Part of a small language model's weights: normalized queries and keys.
Each number is 128 + 24 x the weight over its row's rms, rounded and kept within 0 to 255. Layers, rows and columns count from 0. The size above them is the row's rms in percent of the matrix's.

# layer 4 attention output (transposed), 128x128, rms 0.161, rows 8-10,40-41,72-73,104-105, columns 0-127
size [ 81  75  80 126 144 105 101  77  69]
[[133  88 133 141 109 122 113 156 143  87 127 115 137 139 139 128 129 137 139 156  84  79 128 127 152 125 107 182 114 176 134  84 148  97 134 165 170 181 139 160 142  92 125  96 140 118 110 104 152 132 173 132 120 150 132 143 126 122  94 119 113 119 146 112 108 106 146 152 140 168 124 134 114 121  70 110 122 122 107 153 156 137 100 164 147 125 126 158 152 102 115 113 140 145 114 103 159 124 154 153 128 142 162 179 136 118  99 140 168 145 139 160  93 111 176 111  97 147 144 111 105 136 140 131 171 104  91 128]
 [164 102 132 142 143 130 142 171 139  97 130 121 153 140 158 146 128 106 142  97  89 121 117 122 128 117 150  87 127 129  97 130  91  70 113 136 117 193 123 129 123  94 126 139 122 130 109 106 140  95  89 108 114 136 120  97 118 155 143 131 123  59 132 109 121 157 103 148 148 134 114 110 116 152 138 106 112  95 112 140  96 157 142 140  99  73 117 145 175 120 101 105  99  96  90 146 116 141 151 141 115 172 113 146 140 160 127  83 135 101 144 138  66 130 138 117 104 132 124  81 112 157 150 148 109 128 133 108]
 [154 105  97 134 101  75 146 155 117 123 114 124 117 117 117 120 137  79  91 138  88 164 110  89 151 139 136 133 138 150 124 118 129  96 107 161 178 128 147 121 125 159 116  81 133 118 108 111 131 161 132 118 107 113 129 141 157 119 153 100 126 108 158  89 133 152 122  95 153  91 134 161 106 148 115 120 120 113 126 125 106 130 149 114 178 132 148 119 188  90  79 134 141 135  95 135 124 132 115 120 113 140 108  62  92  91 120  84 113 149 131 130 135 146 164  77 131 155 142 135  92 157 135  96 117 120 131 144]
 [108 128  73 114 134  98 110 104 140 144  92 138  85 154 151 189 132 126 128 153 110 119 137  90 102 137 143 134 113 112 124 126 134  92 136 141 102 111 145 124 130 136 161 159 157 111 116 148 164 116  82 123 107  89 154 181  99 113  91 139 116 162 134 130 161 175 132 121 152 134  98 129 145 138 140 146 120 121 160 151  88 123 149 133 143 137 135 103 129 117 129 124  99 137 121  99 142 125 100 160 105 177 117 163 177 183 131 123 120 125 137 159 125 162 138 149 134  52  93 151 123 114 120 127 141 146 150 144]
 [ 81 127 159 114 104 120 121  97 118 127 137 122 136 143 106 121 118 158  98 123 154 144 149 120 113 169 153 120 139 115 164 109 148 138 103 123 141 118 136 141 148 167 153 132 153 139 144  86 110 139 120 150 126 109 126 145 119  90 120 127 130 108 106 148 133 120 104 107 125 162 120 104 139  79 173 127 151 180 140 142 186 170 153  99 127 120 147 152 146  95 129 100 181 204 121 130 122 159 121 175 147  87 119 121 159 132 128 170 133  91 153 146 156 118 177 124 142 141  84 143 125  98 124 150 136 127 128 160]
 [135 150 152 144 143 137 153 112 142 116 148 109 158  90 122  82 130 132 110 115 161 147 119 136 122  67 158 107 145 135 124 160 126 185 108 108 140  73 126 119  98 133 104 107 110 111 147 126 119 146 106 120 118 164 135  72 148 142 200 115 152 123 115 115 117 121  86 127  99 111 137 147 123 121  98 130 149 126 113 106 155 133 112 100 104 103 100 141  98 160 122 124 155 128 136 140 133 139 118 113 131  86 110  58  80 100 130 125 123 118 132 107 144  86  94 107 166 180 150 113 154 121 126 146 118 130  99 110]
 [157 155 102 122 131 137 127 132 134 100 126 138 120 114 136 136 161 114 114 130 120 109 124 139 111  97 107 139 108 159 116 127 144 120 149 167 136 116 116 138 115  97 127 119 114  98  93 151 136 138 133 130 169 141 124 130 147 126 127 142 169 135 126  91 156 158 130 125 116 106 143 127 111 145  97 117 101  98 125  84  84  68  73 163 123 171 155  80  69 150 149 171  87 113 139 105 124  90 136  78 125 154 149 106  93  95 122  91  88 143 103 113 125 153  73 136 118 138 159 114  89 139 120 135 131 144 167 117]
 [120 158 150 113 102 153  95 144  96 160 133 141 128  99 119 125 135 147 150 122 117 166  84 164 131 141 102 102 150 145 191 131  67 140 108 100 112  97  97 117 145 151 128 149 120 141 151 131 111 137 132 162 156 104  88 126  78 139 104 126 123 151 123 184 124 124 125 153 120 159  95 118 107 131 113 102 117 148 149  92 120 125 167 129 165 121 155 108 153 127 126 130 116 100 131 140 124 150 146 118 162 115 175 164 137 117 148 128 121 118 131 111 166 193 136 177  91 105 118 141 102 108 131  89 126 126 167 122]
 [ 83 146 118 121 145 107 149 127 124 171  97 127 103 139 132 122 115 121 156 124 107  95 135 149 139  52 110 123 127 144 112 137  82 160 118 155 135  69 137 159 133 161 101 100 136 149 151 163 147  98 130 127 115 108 116  98 129 164 149 111  83 112 123 130  72 100 172 169 116 106 129 103 141 154 110 138 160 153 137 108 160 126 181  89 132 108  99 143 142 122 142 103 117 114 118 127 138 108 134 147 145 167 116 138 113 104 119 117 160 107 135 118 104 139 127 106 118  96 146 155 113 126 144  77 154 101 114  88]]
# layer 4 attention value, 32x128, rms 0.165, rows 9-10, columns 0-127
size [ 98  94]
[[109 122 154 126 107 128 140  88 118 130 132 141  92  98 141 122 108 102 168 163 149 169 131 141 180 172 136 126 150  70 140 129 121 165 150 110 107 133 107  81 130 156 141 108 154 148 156 140 125 103 165 107 102 145 155 139 120 129 110 122  95 149 138 123 118 127 147 146 127 124 125 137 150 127 152 185 144 123 115 182 117 129 159 130 133 112  91 146 117 131 100 109 119 107 154 156 128 151 116 158 139  78 137 114 152 195 171 155 146 189 119  98 117  94 120 134 137 109  99 105 140 122 112  92 100 122 138 127]
 [141 129 143  85 153 116 107 128 129 114  43  94 127 163 133 132 118 158  65 148 137 116 153 123 126 110 130 121 152 132 163  81 143 139 130 122 105 100 132 136 148 122 113 143 108 111 145 126 123 100 122 134 159 145 129 119  91 151 106 148  83 123 122 169 143 134 139 162 159 150 126 143 137 118 167 116  59 138  92 136 148 120 140 145 127 142  87 144 110 134 131 153 107 163 157 163 138 136 143 175 167 122 110 105 132 126 167 162 158 131  86 134 102 155 140 155 123 108 167 141  91 143 120 137 109  88 133 128]]